{
  "n_layer": 11,
  "d_model": 64,
  "n_head": 2,
  "n_kv_head": 2,
  "head_dim": 32,
  "d_mlp": 256,
  "vocab_size": 2048,
  "activation": "tanh_gelu",
  "norm": "layernorm",
  "norm_place": "pre",
  "norm_eps": 1e-05,
  "positions": "learned",
  "qk_norm": false,
  "attn_scale": 0.177,
  "bias": "all",
  "tie_embeddings": true,
  "parallel_block": false,
  "init": "normal",
  "init_std_qkv": 0.0615,
  "init_std_o": 0.0763,
  "init_std_up": 0.088,
  "init_std_down": 0.088,
  "optimizer": "soap_variant",
  "lr": 0.00792,
  "lr_mult_up": 1.32,
  "lr_head": 0.0146,
  "grad_clip": 1.0,
  "warmup_steps": 200,
  "schedule": "wsd",
  "decay_fraction": 1.0,
  "decay_shape": "linear",
  "final_lr_fraction": 0.05,
  "batch_tokens": 32768,
  "seq_len": 768,
  "doc_mask": true,
  "train_tokens": 159200000,
  "steps": 4859,
  "dataset": "wikipedia_en"
}
Each number is 200 + 20 x the weight over its row's rms, rounded and kept within 0 to 999. Layers, rows and columns count from 0. The size before them is the row's rms in percent of the matrix's.

# layer 5 MLP up, 256x64, rms 0.0877, rows 51-101, columns 0-63
125,193,169,160,213,178,214,182,222,207,218,226,209,186,205,214,211,189,228,217,205,182,205,213,203,175,196,195,153,234,214,233,206,215,189,182,220,195,224,199,221,172,213,209,223,200,142,191,169,182,196,191,185,186,210,226,216,200,191,231,223,200,223,184,214
096,198,177,204,200,233,222,172,190,217,187,153,193,178,185,166,206,180,218,223,197,210,216,194,168,169,202,202,227,189,190,190,199,162,225,197,187,209,179,221,216,205,230,220,196,219,146,216,213,226,193,203,196,203,180,225,183,202,214,196,232,178,200,226,182
093,207,228,223,176,211,196,176,201,173,229,192,210,159,174,186,207,225,209,198,234,171,206,184,198,207,183,204,209,156,163,199,212,206,217,163,191,213,178,202,200,221,202,168,198,185,198,259,204,197,201,220,211,177,194,195,180,222,214,202,217,208,205,172,175
095,172,218,239,190,174,189,203,224,228,186,199,164,223,164,222,177,213,195,159,216,181,210,177,175,210,192,212,200,199,169,202,192,198,182,184,198,188,178,237,212,199,185,213,193,195,190,218,190,213,212,205,189,189,197,210,217,214,127,184,203,192,219,183,206
098,207,186,199,222,195,208,209,182,219,230,213,169,197,161,227,212,160,196,180,180,207,195,194,196,230,172,188,179,173,203,229,194,196,176,186,204,194,198,205,171,190,176,198,194,220,192,195,238,223,201,218,206,245,244,188,215,205,206,211,209,167,204,183,244
112,210,168,192,189,220,230,199,194,220,213,206,201,195,183,200,200,205,144,166,198,217,191,184,179,177,198,195,174,208,223,187,213,157,164,180,225,209,210,203,196,169,185,218,192,164,191,197,158,215,183,224,235,195,176,210,188,181,185,213,180,193,176,202,219
094,216,202,184,210,197,203,223,210,209,184,176,212,184,191,206,213,189,192,208,217,214,208,204,172,218,183,186,208,208,222,201,185,193,229,165,242,187,154,179,153,149,193,169,186,191,194,206,179,220,192,210,223,182,193,181,202,177,168,166,167,183,214,186,202
106,199,245,198,218,219,183,195,172,237,204,201,189,175,171,225,212,215,187,191,179,209,227,188,201,185,199,182,194,232,253,224,192,209,198,168,203,247,200,202,194,182,197,226,225,213,213,226,179,197,185,190,202,200,232,201,213,185,210,201,214,172,172,221,225
098,215,214,161,198,166,210,184,187,181,200,204,191,201,212,230,181,183,191,177,191,221,235,185,225,206,182,208,187,181,196,221,178,207,186,164,226,184,219,216,199,220,208,178,210,214,195,210,210,227,186,201,202,169,208,230,181,169,219,175,156,169,182,165,223
112,197,196,222,193,195,181,191,187,262,244,190,153,205,187,228,204,195,187,188,189,235,209,206,221,209,207,166,207,204,192,207,183,189,189,194,199,206,165,222,192,197,184,204,206,183,191,209,185,192,149,219,197,199,174,185,202,207,176,180,179,178,217,175,237
118,163,187,189,235,188,153,191,191,187,200,195,165,176,200,184,205,189,206,184,190,185,180,178,200,179,184,184,187,171,197,227,174,189,193,211,192,174,218,200,182,154,228,218,206,208,174,213,195,168,216,201,205,171,203,208,217,229,238,200,167,176,177,204,210
102,212,192,170,228,190,177,228,243,171,199,220,231,181,192,176,214,179,199,200,202,214,231,177,209,190,189,182,212,191,224,159,196,234,217,187,213,187,202,203,154,185,216,198,180,218,177,195,216,201,196,224,200,209,179,194,211,148,199,195,181,207,186,185,172
115,199,254,170,181,191,222,211,228,198,204,202,180,228,195,192,161,215,202,194,234,187,215,212,175,181,209,191,188,179,163,218,210,198,187,175,182,175,228,209,176,197,189,213,197,170,193,236,206,211,213,201,238,177,214,213,184,240,206,182,211,201,194,230,213
094,195,195,194,197,199,198,207,193,234,248,195,223,207,230,213,211,175,199,187,194,206,237,192,221,215,185,218,200,178,207,174,174,213,179,206,215,191,179,179,246,205,174,213,213,216,233,183,230,193,166,190,205,169,220,226,239,196,174,231,197,196,214,202,219
107,178,179,162,198,195,215,154,225,224,158,192,215,195,190,172,199,215,203,208,201,220,218,249,173,195,171,203,197,195,163,195,183,211,186,192,194,205,200,206,201,213,190,199,222,166,219,180,215,180,220,207,178,175,211,226,184,217,177,209,219,183,220,216,162
094,195,195,196,223,219,182,189,205,175,195,205,185,205,171,210,243,195,189,206,208,183,208,196,220,217,182,227,210,158,166,174,245,259,173,180,222,211,216,219,188,205,216,192,194,156,175,189,202,208,207,174,213,206,218,208,204,236,195,198,198,211,209,218,185
097,242,197,170,191,164,183,175,197,198,200,195,225,213,175,216,210,168,187,181,206,208,241,174,215,189,210,197,209,212,192,213,188,205,201,201,215,162,220,173,194,182,241,176,198,219,224,251,201,172,161,229,187,195,200,221,212,208,218,194,190,190,185,209,201
098,218,204,224,207,204,228,191,212,212,180,198,226,184,168,201,199,182,154,176,235,179,220,210,179,221,206,182,184,196,167,193,184,218,172,169,203,198,221,173,217,189,212,188,178,199,167,185,173,192,168,200,181,184,171,203,208,181,207,209,222,237,235,211,208
086,216,200,211,212,229,161,182,181,216,210,208,165,182,213,176,195,238,187,187,216,166,192,236,213,184,165,211,226,199,216,178,170,193,192,172,209,211,180,202,206,207,187,198,221,218,220,209,217,158,213,204,185,187,158,220,177,220,202,203,232,188,218,216,205
106,219,174,199,239,213,196,210,200,181,214,205,207,216,196,199,233,167,157,214,209,251,204,217,172,211,200,223,211,188,197,199,231,187,221,214,219,213,204,215,227,213,212,219,190,182,201,230,229,177,186,243,167,217,191,230,198,211,186,229,186,184,194,197,209
104,200,171,181,213,192,216,185,161,212,189,203,197,131,199,188,164,180,207,182,184,207,222,153,204,209,182,168,182,176,184,222,194,181,206,215,189,168,203,200,173,203,180,176,209,197,192,206,216,205,174,210,153,195,210,196,200,183,210,182,196,179,188,208,187
102,218,182,219,212,191,226,178,183,205,217,226,187,226,176,211,182,184,188,195,210,203,219,206,218,185,204,174,221,196,228,230,197,189,200,236,216,197,178,188,219,217,209,230,208,218,204,255,207,170,178,254,178,184,190,202,184,230,177,224,215,187,202,224,198
105,249,203,201,191,211,172,177,223,217,194,213,188,186,189,174,183,213,185,195,215,197,208,185,227,195,179,203,215,205,183,227,213,179,180,206,235,183,172,204,216,183,211,246,201,182,221,241,220,186,203,205,220,209,182,230,177,196,174,211,159,227,208,231,191
090,180,185,170,201,177,183,163,233,207,208,207,206,154,187,167,200,200,188,146,204,196,197,193,212,183,187,198,185,213,196,201,189,232,193,174,218,178,219,212,215,210,193,197,198,213,224,212,178,214,172,226,161,185,184,175,198,199,197,204,145,215,187,218,205
113,186,219,158,206,201,202,233,186,208,208,172,189,197,213,167,197,174,206,219,212,205,188,176,187,207,210,172,200,195,158,167,186,198,195,214,204,182,216,188,216,193,238,190,185,177,175,205,187,168,179,193,164,172,180,222,183,199,223,208,193,171,242,235,209
093,214,163,205,244,201,193,194,184,206,199,212,180,211,209,201,185,166,191,193,204,212,195,189,185,233,176,176,172,227,191,182,188,210,223,165,190,178,190,212,197,185,192,234,213,177,223,202,211,163,199,164,178,166,186,168,193,199,205,207,190,172,242,179,216
094,160,202,228,199,186,194,211,233,230,221,211,194,170,162,181,207,190,178,235,219,199,190,195,205,191,172,214,179,166,195,186,172,213,184,208,165,222,186,220,203,197,211,194,213,190,190,170,221,221,177,175,199,197,188,205,222,234,170,223,237,209,207,177,192
077,207,221,197,220,192,188,180,189,203,178,217,196,193,200,201,215,242,160,234,201,214,198,201,176,185,240,179,211,194,169,200,200,208,165,159,170,209,197,181,211,183,193,237,207,167,198,201,189,185,213,215,204,168,159,208,189,198,220,169,181,193,179,220,227
083,223,183,216,213,194,201,197,161,199,236,214,234,183,237,179,208,148,204,208,205,153,195,201,217,205,192,174,167,207,172,208,189,216,169,208,186,161,206,209,213,198,216,234,190,169,192,235,219,179,189,189,179,212,188,214,195,214,199,211,188,191,211,203,204
099,193,208,205,215,207,246,204,210,188,209,227,179,231,188,175,208,136,186,216,176,191,166,182,192,192,193,209,191,184,185,216,215,220,195,165,191,183,219,179,179,194,215,200,196,194,155,180,179,219,200,217,183,174,188,209,218,180,203,191,180,174,196,168,222
091,154,223,207,219,213,195,156,237,218,198,206,217,197,164,219,198,228,220,213,208,202,168,242,203,216,216,215,189,175,219,202,175,191,206,185,215,193,191,232,218,211,228,230,191,190,199,213,225,189,225,212,213,187,188,217,250,209,201,216,206,210,187,208,181
098,190,197,213,230,245,207,134,192,217,189,205,222,199,218,186,175,205,211,198,214,188,210,209,188,226,206,165,193,199,206,175,225,185,174,205,197,198,188,159,195,166,197,225,174,203,195,174,193,212,208,208,208,171,155,176,189,183,204,181,222,190,214,220,192
098,182,206,207,207,211,154,208,190,211,196,263,209,209,201,208,210,181,193,210,208,200,197,161,208,191,197,221,191,192,200,213,202,176,161,184,208,201,179,228,177,223,199,180,205,215,198,214,205,194,199,224,194,211,175,231,197,244,168,261,208,213,209,205,184
074,225,222,229,178,199,199,236,211,179,220,169,214,194,205,198,167,195,198,211,200,221,173,221,198,206,180,216,165,182,186,209,224,201,161,183,226,218,188,216,199,168,218,198,220,205,208,184,215,198,191,176,259,182,180,205,232,226,193,200,218,175,223,199,203
104,178,227,221,184,224,199,162,213,227,215,194,192,183,198,208,190,205,200,177,178,238,203,231,214,180,221,180,195,235,185,194,213,192,186,166,202,192,211,247,210,191,185,226,209,179,191,210,212,220,187,217,215,209,206,186,263,209,237,204,182,192,188,188,213
084,217,221,208,184,216,191,187,203,231,169,221,221,226,187,183,216,183,211,203,234,195,183,173,216,230,228,176,178,199,243,190,215,198,218,191,227,181,242,197,221,193,257,227,201,180,182,214,222,225,195,199,196,211,194,202,177,206,180,191,198,200,205,205,230
121,194,188,194,211,223,232,205,189,177,197,217,209,196,193,251,204,208,198,224,208,189,205,171,231,209,216,191,221,182,216,222,227,201,198,211,222,192,189,203,190,151,238,225,186,189,173,221,201,193,174,177,240,188,155,206,177,178,199,235,193,192,216,199,207
091,234,203,228,229,184,236,204,209,211,157,245,193,184,214,195,197,166,206,211,228,205,218,174,219,203,177,228,187,168,187,206,191,213,174,209,224,151,219,212,191,210,217,206,214,226,182,201,180,205,200,212,184,206,196,204,181,187,189,214,170,191,194,230,222
091,217,203,224,194,186,194,191,192,185,156,210,194,170,220,196,192,186,190,179,175,183,216,246,177,194,196,201,225,186,170,206,202,197,214,187,171,209,147,196,213,188,223,236,234,191,166,187,209,185,194,188,210,203,167,207,185,197,194,216,246,201,231,209,210
106,182,192,191,201,180,157,183,215,224,194,200,195,213,161,150,208,192,177,173,166,200,207,238,166,208,166,214,202,199,225,199,174,186,213,198,207,193,209,222,178,173,169,198,226,210,186,218,184,192,212,208,178,195,202,202,193,203,174,195,180,150,210,209,212
097,224,243,184,197,178,209,211,173,205,195,205,168,154,196,170,200,158,203,185,217,206,217,222,194,163,236,203,190,197,196,230,166,224,219,171,227,191,175,209,188,185,229,207,182,189,193,192,205,215,207,203,206,205,185,205,181,185,180,221,176,211,236,184,203
091,185,210,232,219,185,221,199,236,211,182,220,208,225,189,197,179,187,173,208,210,209,204,190,170,189,181,236,200,182,202,207,227,225,193,216,242,200,214,185,200,238,170,217,219,220,181,228,237,203,211,176,195,211,177,187,187,164,185,202,163,193,192,220,227
087,183,200,222,221,244,152,230,193,193,198,209,224,225,206,230,174,167,201,227,209,181,202,204,183,190,206,239,168,199,191,183,182,177,170,180,199,188,212,221,201,230,194,227,216,222,198,194,208,164,199,196,190,190,187,227,190,209,200,217,190,154,195,209,197
100,197,209,199,192,203,188,200,168,189,207,222,230,184,184,217,195,199,195,247,190,225,188,154,207,200,203,177,177,191,185,174,153,181,186,182,245,165,180,173,203,179,196,183,187,208,161,216,188,183,220,194,216,225,178,171,211,211,217,189,195,195,181,192,187
105,213,225,188,182,194,219,221,224,197,195,230,191,231,184,184,199,172,192,171,193,200,189,215,190,163,174,184,182,175,191,174,186,209,165,177,224,203,205,174,189,160,168,168,218,211,183,194,192,165,224,208,202,205,187,209,213,203,196,155,199,192,212,158,205
085,214,205,218,240,211,172,200,218,209,177,174,188,188,219,207,218,206,195,202,225,177,206,219,180,232,179,199,214,181,202,173,183,193,192,150,212,208,214,231,195,179,155,211,235,220,215,212,181,234,220,175,201,211,157,196,165,192,187,194,200,201,191,187,193
101,178,193,171,172,181,161,196,170,199,181,203,181,196,183,175,179,176,181,195,203,212,186,177,191,172,167,215,195,209,177,209,178,187,191,169,199,200,180,186,183,198,165,201,188,173,169,192,178,187,202,173,207,172,184,186,197,170,205,176,174,182,171,174,163
104,155,206,175,196,191,217,173,202,178,219,230,194,186,178,233,210,194,193,191,223,164,223,193,226,195,198,189,178,200,236,158,214,203,171,187,223,197,224,175,201,175,176,174,239,174,199,200,183,197,184,174,216,202,204,186,222,197,175,182,181,199,178,208,206
112,221,167,206,183,225,216,176,200,216,212,181,212,214,213,228,189,170,225,187,196,203,201,186,200,210,200,215,187,142,185,197,191,243,189,189,196,187,215,198,202,206,198,210,166,224,192,209,227,180,225,242,212,202,217,188,215,222,191,207,220,157,236,168,203
083,228,191,174,175,192,164,170,176,208,209,205,226,182,240,164,239,201,189,200,184,226,194,221,180,210,202,194,222,165,198,171,209,200,176,193,239,178,198,164,185,218,179,201,205,201,184,196,184,188,231,213,185,211,186,225,189,200,201,182,181,164,207,198,190
130,209,170,198,223,219,178,192,165,209,204,225,196,203,188,218,188,193,175,179,193,178,248,210,203,192,186,160,172,187,208,184,168,214,194,212,221,207,179,229,196,190,173,223,213,208,199,190,225,150,178,203,182,199,223,197,188,203,236,178,189,164,197,227,207